config.yaml
tie_word_embeddings: false
parallel_block: false
init_std_down: 0.0104
schedule: "wsd"
Each number is 128 + 24 x the weight over its row's rms, rounded and kept within 0 to 255. Layers, rows and columns count from 0. Numbers have three digits each. The size before them is the row's rms in percent of the matrix's.

# layer 5 MLP down, 128x512, rms 0.0879, rows 22-72, columns 128-255
099:135140152125111106137108127127134134131106109100110131126172119096090165123094108140073137133082152139110117135155120110158111156124152116096127151140159118109187116186126119165117124117118069153110150152093100112142096084125123112173150104131186151119106160131124104130111090098135123153155120132119125108143122100197121110121104129115143142157183162130138192136104122108099084169137
109:128164120186140157085119150124117095155170126142108072097116153156130154137122131142106150124119106153094173127114170124142132122120085124132141103148121135155113138141122170174080123156152143147114096088126144128129148149161124128171132112150139138131151103140147112127128133137130124139140165152119129110138134161100127130155120113138167128170146155105115173159106150140119113159139
093:133099100112153097094134118126141118112149123194165099142168105101136105144114147151147132143112155133139134132151147125164163103134106144126140157132116105175129132101104159113142108115128111108079153137124085149139095108159122145199152129160128115145170103128112093178127164123152137105113085113146152091132154104111148122102084140145138109147147120133142100143130105111131087099118
102:115104112145161119121160104113123154151135112155138135149109133116177134142150116104112105128098091097125098115106132134115186094147088123143127134130096150134127119101123144168151122119141106199092166128084145149147159166173103126183084123114139128142118110114116147127160139156143142143123111129133074137111134156129142153167145086136137139126142124113154112140093130149125162141125
099:133116149101138132116117100123113114097126115141121124108137092138147136114140124152146146127140166125122119154158157128112132163143142118148117131125118171119096154132076088199094104139121157084142102120136108147127100083122171132113099118111169123149172118090167104121118121115109124149144146095107139115120151128147092128163151154179141127081122073092100108125147130139157073125115
111:154072147156205114078130075122140172112151080124160060122136147130145098135117114122139125143115102126118193106108111122146154185097113131114120120142158097133119093128152152091136157153143143192127136146137154131135099149095119142129116126174106152123131114146124142118147163183122153130138138133118119167113124165113154124108081116109139145148112190158138134142161167162162115148125
096:105145152110122174135145130103144133151104190169097117176136136117112120099171106100114092107107119145142113109099169149075121101132118125130127127126158150141161143136080067134129140126097145089129150100099141130146086085125154099118146077123156143094110149126095127135091119137101127095142127132156103136135126137092102141149116137165095114105119083095115117126158134106132113082158
096:091124146122127147118145150133134081116106129099127164136162158107061129122124121109138097163106100123128148123124176116123148116129138119121133145117158149176112155162129137110100120109165133130111169145129122148149137119141171122126099122109102091100118112102140145137118165129120127132124116162130098138147157156170140156129147095108124134143115119143108174144159147151090151116102
100:113136104135123101113140113099115176116116132125096124069170110129132104091151146149105167135113082154156105117137124161133109150099103170080073146112151139140113144127131149132152117082183131082136100154124147095166136100168107107092135109182137143118126130131121128125134157128103142128153149135126121157136115113132075122113193122177124149095117144141131137158132127128111148091159
105:101104137150116114125097131118116160114136153136176102150143103155158148136124128123171117116121123107126172147123159113143186137136123086130140124128142167126093117109101090139139122148122118125119112140180135100103143056126154126122102164123108142121124127161105117089137091142115143143121089106127091104152120140090119157092128112137112099126170063126153128144138104142136156118162
128:158135129138151130167116163143118129146138102137160151149102100119110132142154130172129134163095184137157130114152135124125129184164191121118117125129107104136104147133125120148111126151157081143122100146132107165116134116191116137145131117100139067162091133106111143155106148131186134097155158147140131128139129145115117142125150134168122119126140105131139132112140096156177137137169
098:164090134077124121104079116145152119137128111098071142116121133157155120149080091132121114131130130111135145176106137089141113117132159127157106157097126119117153106144167102100110159130134134115148112165128104158100130126124140157131119103095093106109109119142116075176159083154119096163145104126128129090093138126102114133122138136113133103122130151093132106140112096131104117097103
103:134122128146131123144093126103108139102110154134132145148164136130124130122142143071131117104121120127155128116135114127110147104162141147120094090140101118096116091135123131126132113068143086118136129166121077112167166145134142065082139129121088122117111105084079134084124104110114073118115157141125124127090105115101107120104138169138085164132134092119137125132139093124110091134139
096:120131130152151103124136152138133141077147114106073113141072119146142175145135130138114098132109096155124152143109103146099135126107155138125127113142115130106108156162129107122132101118106110125131113136101136086166115129137115130119098113112154108154133171097112158144079141097161120153128177082135125129113126191155124111199118113116162140091138145139095109133149117147120118172147
098:122124168097148095154100149145146123126104110156106152093121135156119099147126099121138134117086137102134137151072123139120091108067091103104112095126122096094130103146144148131100130131110111093130153158173179085150125106122063118123173088096127113108096105116129166160144098133148088140117136143120108094112151119132132117160141092106123128120091145069132144151110098084085119135151
095:095093120098126158174116168137102102099087141113131169145154188132150120147132115122116108128169125114062134136148066072147118152119089147146115165136133139127141143155111147124159117164104128134126138130086097125160127104150107162145138131181147126148105160110169121115149098178105113129114123117130177097108091153146156149167139123105135160154141098142134090115133125089131156131140
098:141146112134127142127114116124125138150134170155093185114130129096140135096140156098145143150138137126113127156112152118153145140138140135115169157155146094153104115119119130102106102145097122092131161120169121106144110129127140079144140118074109143171110081120081126108066128057131139119112154117126149131137108119143118095117128090187130133156130097129139140165176155083105181102107
099:071112122111110118123084081125147134148131085107132200087115100129125117147114111139113154127160102078112095159114148143133136107119134146093128102125135144119145133135155117171146121142118107130124126163172153080100128097133112123126166137160154143152127138116112096121128126174144104088164144111092132081144113098135106098124117159072112116147113127113139154135137128180098113133120
102:109171130120131106168130171161123116150106140157123202098163140152143141119102095127139143135144136108143164127097147133168120123176080108148089128084128171161095121149139124170142152117129132173116146112161124136141144166119083053139144140156151134141132094132094151171132147118144123106092122157105128107140149146138125132108205098162136114131145168124147156110132135123104094133125
098:123164147136090177114131144139151157163122124124162160156100166121126129114118108151117122144167121160113152125125101098129105104109127163096138139118129103084138137158109105109120122108131108164156134111132143164133112080121116131111095157162151107206108137125147127131159087125124102126149166141117153111093117147168147147113130113107172165166104118129144171118199162163126055103127
103:140149114137124105134123125141127129129155129137105118127124144087136110116140128120141112137158122129135104149114109063122138097110105183111124170124140182111115122078170139141104115100188096102122107109155101136079102145067132125109135103153152122143114138139184083128077127120155153132101072152144138129128178162115120160113092097115106111133109161116114148180126128097168174144154
102:154171145094101186128140132134122110126138131129152133113096124171122130131137113144141132144210112133126134127152102112139123133144169174153081097178146157110128136087132118122144114108143124141125169086115131096152138138089125140130125161126110124123166121132125137127129140127122151190122130146130149132134167113108134165150113110076147112145135131151118119135129184142100104089092
102:099163146135146111145116154130146093126123088087094123148142137133123139147126114152142106086139113141098098154147137111120117123155149167092066129089122148148129145159126141129110137134131132122134150103101132193140139135108154157153154144135137115121191105098137152124136135114171131127114164153116143139133123150154154134128162128097135134097156156181147126143149117124150136153157
103:165142108164142109124137112185158151138165137137120140125138108070098164130094167168111088111119169130125157074156127156078090119134169099136144132087111112136123113134145150118107145157160131149094129147129135118169116120145123117127138170153099127118107101093145159166121158117135089159109113126138108122099100169130110093095150106147162146143078134129112101134157083136122132148115
096:113155121123148111071120143100111094115154108167133124137120154129134127115153149154127133125099086154130154070107105143111115067137117145131133139120122104138120129128104129174114117149070108105107104084146149133128119169143132136156113140129114154138137144094161138127164114117134102150110134097132108142157137159112111126133122121154166106089113108109114132110110116132156132125152
099:094125134115169164105118093130102109077158102142098116138137101108113124131161143150108110121119138131110144104103154112119102115108126099141120110153144099150090156118119155138112146167174203151178168111139119133159119114111189085188159160119123153142126095104085116131132146140146138101142127134160131093098141112143147154093131122126104126120104117108126130114160126138133168128146
097:147112162139136144151107132099151143127157151151117114116112113129115045105137128093116135135156078138086141103154128120065184145106069095089137122140124118140112133141188093136077109132110131127127135104138113132132112097110124091092177095116157185141121127147140143113127131134143127108145098166110144109133155111142123127118154114118141118149129158066107150061143145124111102119135
095:140095131093105157055123149149133151132134154140103143106126186135151136124097142111119092144142141133143115139148101128122135118105098155113141136114118113087127119127082165115106125099144184098182159144108143135169113110145094136111153130117136142109099120160162091125149152169140075147143161128087103131145122134144114087145145117108154147103145163082121141125126170139162086074106
099:153139107093173112100146102111126109112137112113176081124137084085105157107119122139105068095109113095149080109135151147130145142146169120154120130088091121130132104125133132131126129158147133149127146177138124134166148133147106103123093106116141138149148143128108120073158125121091081103134091149115113141125104070106129103133151143115105153110148092140147113143162115095117166143097
102:118121134144122136118149115189148114150135147113152071108105136111123082143175122129110142152145100150121110113191147137109125180145128133166102134116129155112134126120163139151165109130160114114152126087119146119129140078165187137143122144143112116159140134143112156141153086141084183164151123149173131100115149113106141133132122138106119103130137148180180168138165152158110132161159
102:141150155136119111114143143132151129165111122164144146107115136160165113136128144104123127129133124128134150135139114140091071137159123164093080154128123136148130101152125109133124133098098124154153166140129122115145153151113130124135120142087108122113148101144074106110118073096151150110124072080139118121105125141180152075140122140098085117091076150180065095154086190085102125111161
099:140122130135141122129142095142141109115069149131120133155128086147089174100126128133133111113098127138149114130144158110137142129147123147105117102123128112129130135125166090100125113111137144164150114155159152136143101181110112144108111140124108094124142148132163106120118130101157137101127105106138187147180099131104117128125164175134138138120089137143155118145115104144125178103142
096:135167136147161117106099135124115131141134138120124135074115081150124129086093119104119124113138119142110111152097151154123113104178138170118130089116128175108133106103132108118135150168105175171135103085109148087078123146095145137148117123118117139131118106139105134127114113091105153137112125152130106097127107149128099117121135101148124115127109114126124113115132110098120119108120
096:159118128127122144026098082104135162161114155115159058136157115159126127140124161116145123121135149140137141138111137146119129128148156099134114105104129118102082112117108118111152157112170170129082137137135184134108141104126137133138172209081132142154141116173141110144157127148156156145108110149098103136109159096171123132108117148157121132130125140106139149153119136112134147189166
099:160150106140094127155153149124138117163119148091127127129135135131164144097154126159132152142129164104068166142126112138117156143136188141153127136146133136093116158115143092061151150106098121133121118132097134174118156086159151140175156105119148130125114174125108116128123138120137106129143117123110174111130100101123158137172136117137159114085119117127121162154134146176142135114123
099:131093127160154150134115177126148102179170127104158159126074147124116140090153167101159149112110120161139156125136107127150145133153114152186102046124143137128149109090143136107138165127088104089131140122142163168110148127141124125109123083105146119141078134116094152109112138139140186134146144074175158066117132083143137162091124163113110117154135097126180119155123150165168157128127
100:154127100097141121105126113123107125136160102153084115127105089159119140120158128163123139096101136111113164123105154091132076158141146109107070110105153121090148130092093150111144115117124146105124080087133089098149135142121131159138075121132136138122106125159161141135151090140125143088112125130146115125109114151116153086155121154093140146094063113109106112092147148134145103130142
110:148155144116122111172160155106162133155140133150143122145094161159133153124176129119134133092164117096173100166127112145101110111081123109143137168110106153144112108155121116126142155138130134130130158132103096126136127138134167162140129072087160136129122103098148124136110111114111134093121113131089125141155142162184114142090106153114148136120130108130079138125118131170084131151093
098:144113114129137083113132125131132153122150129108086099123110124148124094103140125161146127135134146150115154155101144141133130118108181134138115106160135146082130162096164132145150140139108157154124145142130134141140120138112087153137145109150096156118155123147139091103120116105141166131132161118168158156116089085133149130180132123136114159106097078119127151130133167097179075088136
094:095175087134114151114130174140114116143116077157160103113118131146158078148163089119092121121130169163073138071151140139138104132108162106086133094116106118135144069122120139109145134112154138120115149094127118110115125113129140128115144141137177135118104102155105151167101156132133131129131120134126136147122166095117161140150056146142113140136119134123136195156108123156116162136141
091:087115129129112086159125103129159136086137130122106064107090114121078110109142159138111129117153153102127140146106134193113123129145136126151124105104129131160131140130137108139124136124131157096167113066110134138146097109131107097098144156122167138156129134168083139143143152107152149147119132158116148125129153132102114133148152100118127125144163149097150083191147097121112164132121
102:114139104136137127128144149138137120141115129099132139137158109139092123114151107136134122121121119134121132131120121113107193130137118135151127126141093139112106148164122106133125125123151139101111113134123105142137129114143118131130151159099112138128160125118172146135124143138172140128137143148127144126113129101170150110102143099093094108130150168164154186131143148108137136122138
102:105188117141108142124143122154134135151056096149109125157149148111126125156144130127135119109131179128134100153117155144111121096098159127125109141151140070157143128146120156119128150164111131128113086117119165141133102142140152104140111162103116121162124104121087109141093123132105123136131127117149134134151061173167070121154064121154086116150139110100144161152115111145128134168131
101:120157100118133117124152151096124143113123142116151111184074123117135121128110116164135112137150131103124076124111127128132157158155128148127148171177142170111133139103120095104109111118128133146117109125141127211139138150126125139108105134097094080159124110133157124089126102101112149134124094120131099150066081139119121124143106142134095125129162123137100119146065112100147106147138
103:153102134136084167113095094105082075117137111119138133154136165142206117159128093160073149109137153135156124069137077153142124150148105130109148143133097112152089142097138136136153117123104102133158099167135138078121164108116133121160120125071116099118150164132169119129120099119139076135102138111152139125114163123118151109133108087128169161127132125129120125103090157099093107115152
098:104140134170164116112129106116120134138142145122124169174147126111124146151140149126141158130113112146133104181101126150091099147102169127091105135109119100130136132116139145092157135085091093064126125179126074152109151142138125108139133110098087117121121085113128092133132135150136155115159152121104120157145143135095144133101119136100074142157096144122104100151083112164135113114132
097:149127172124137189126108139091157153144150118141137145137167136122167163092114083148171090135120134142103132173109157079139146128077127139138107153191163120091116146115140122089189110149119103123134096136179153119086113148117104139127131130133099125142146148113138135112156121127129118117080170114149145130092142181126081156118114183133118137139109092105146090115138105178164137141154
100:123152147111092132153141165127124107086118116149149094105150152110148143101135129101152104138137081157125163162113157154127119105111093069149113083150107157110144110102160129088132097140124153122079147159074172123164154132086144131090108088098148093127155137117165138123171106152113130150115113101140107162111101109158136097135131126113117135126140134137092139120115119127129126153159
098:104115128114095068112162164147142169111113130080135118144122128167144087135136100158133108147166135174133089148129113179119099154116085154138140129168137120121084115126120134111116135091087090114167121128139153138160150133101120111103119129144152151146115106094131138091140122165126097134112130127125059132096126156147139158116117098146090131126139110122149110134109132119141075151136
105:136128083186138152139166140118156160113138129071092065113141122091131195152106138098133158146157117129143068102091134104141115111124165156138186151130118115145100109155129147094155113097136132151130121122127138136079133151115111138126137093150106113094132127123122128156143133158087133138124136157183144195066150100099170140119131099118137129144139100106151104149135141146113100128143
095:157119113112138126116157112118127146164125168143125137156118165143146109105150120118099119120170130102120141106099078133109131130072156158120153148138071130127107114112176122162135118120122167158155123111165090118149149160118107129115080163147150156083129106169132094117110148075107096117116157077118117124142104142141119084126118151165129092133129116123119151090105162148140140153136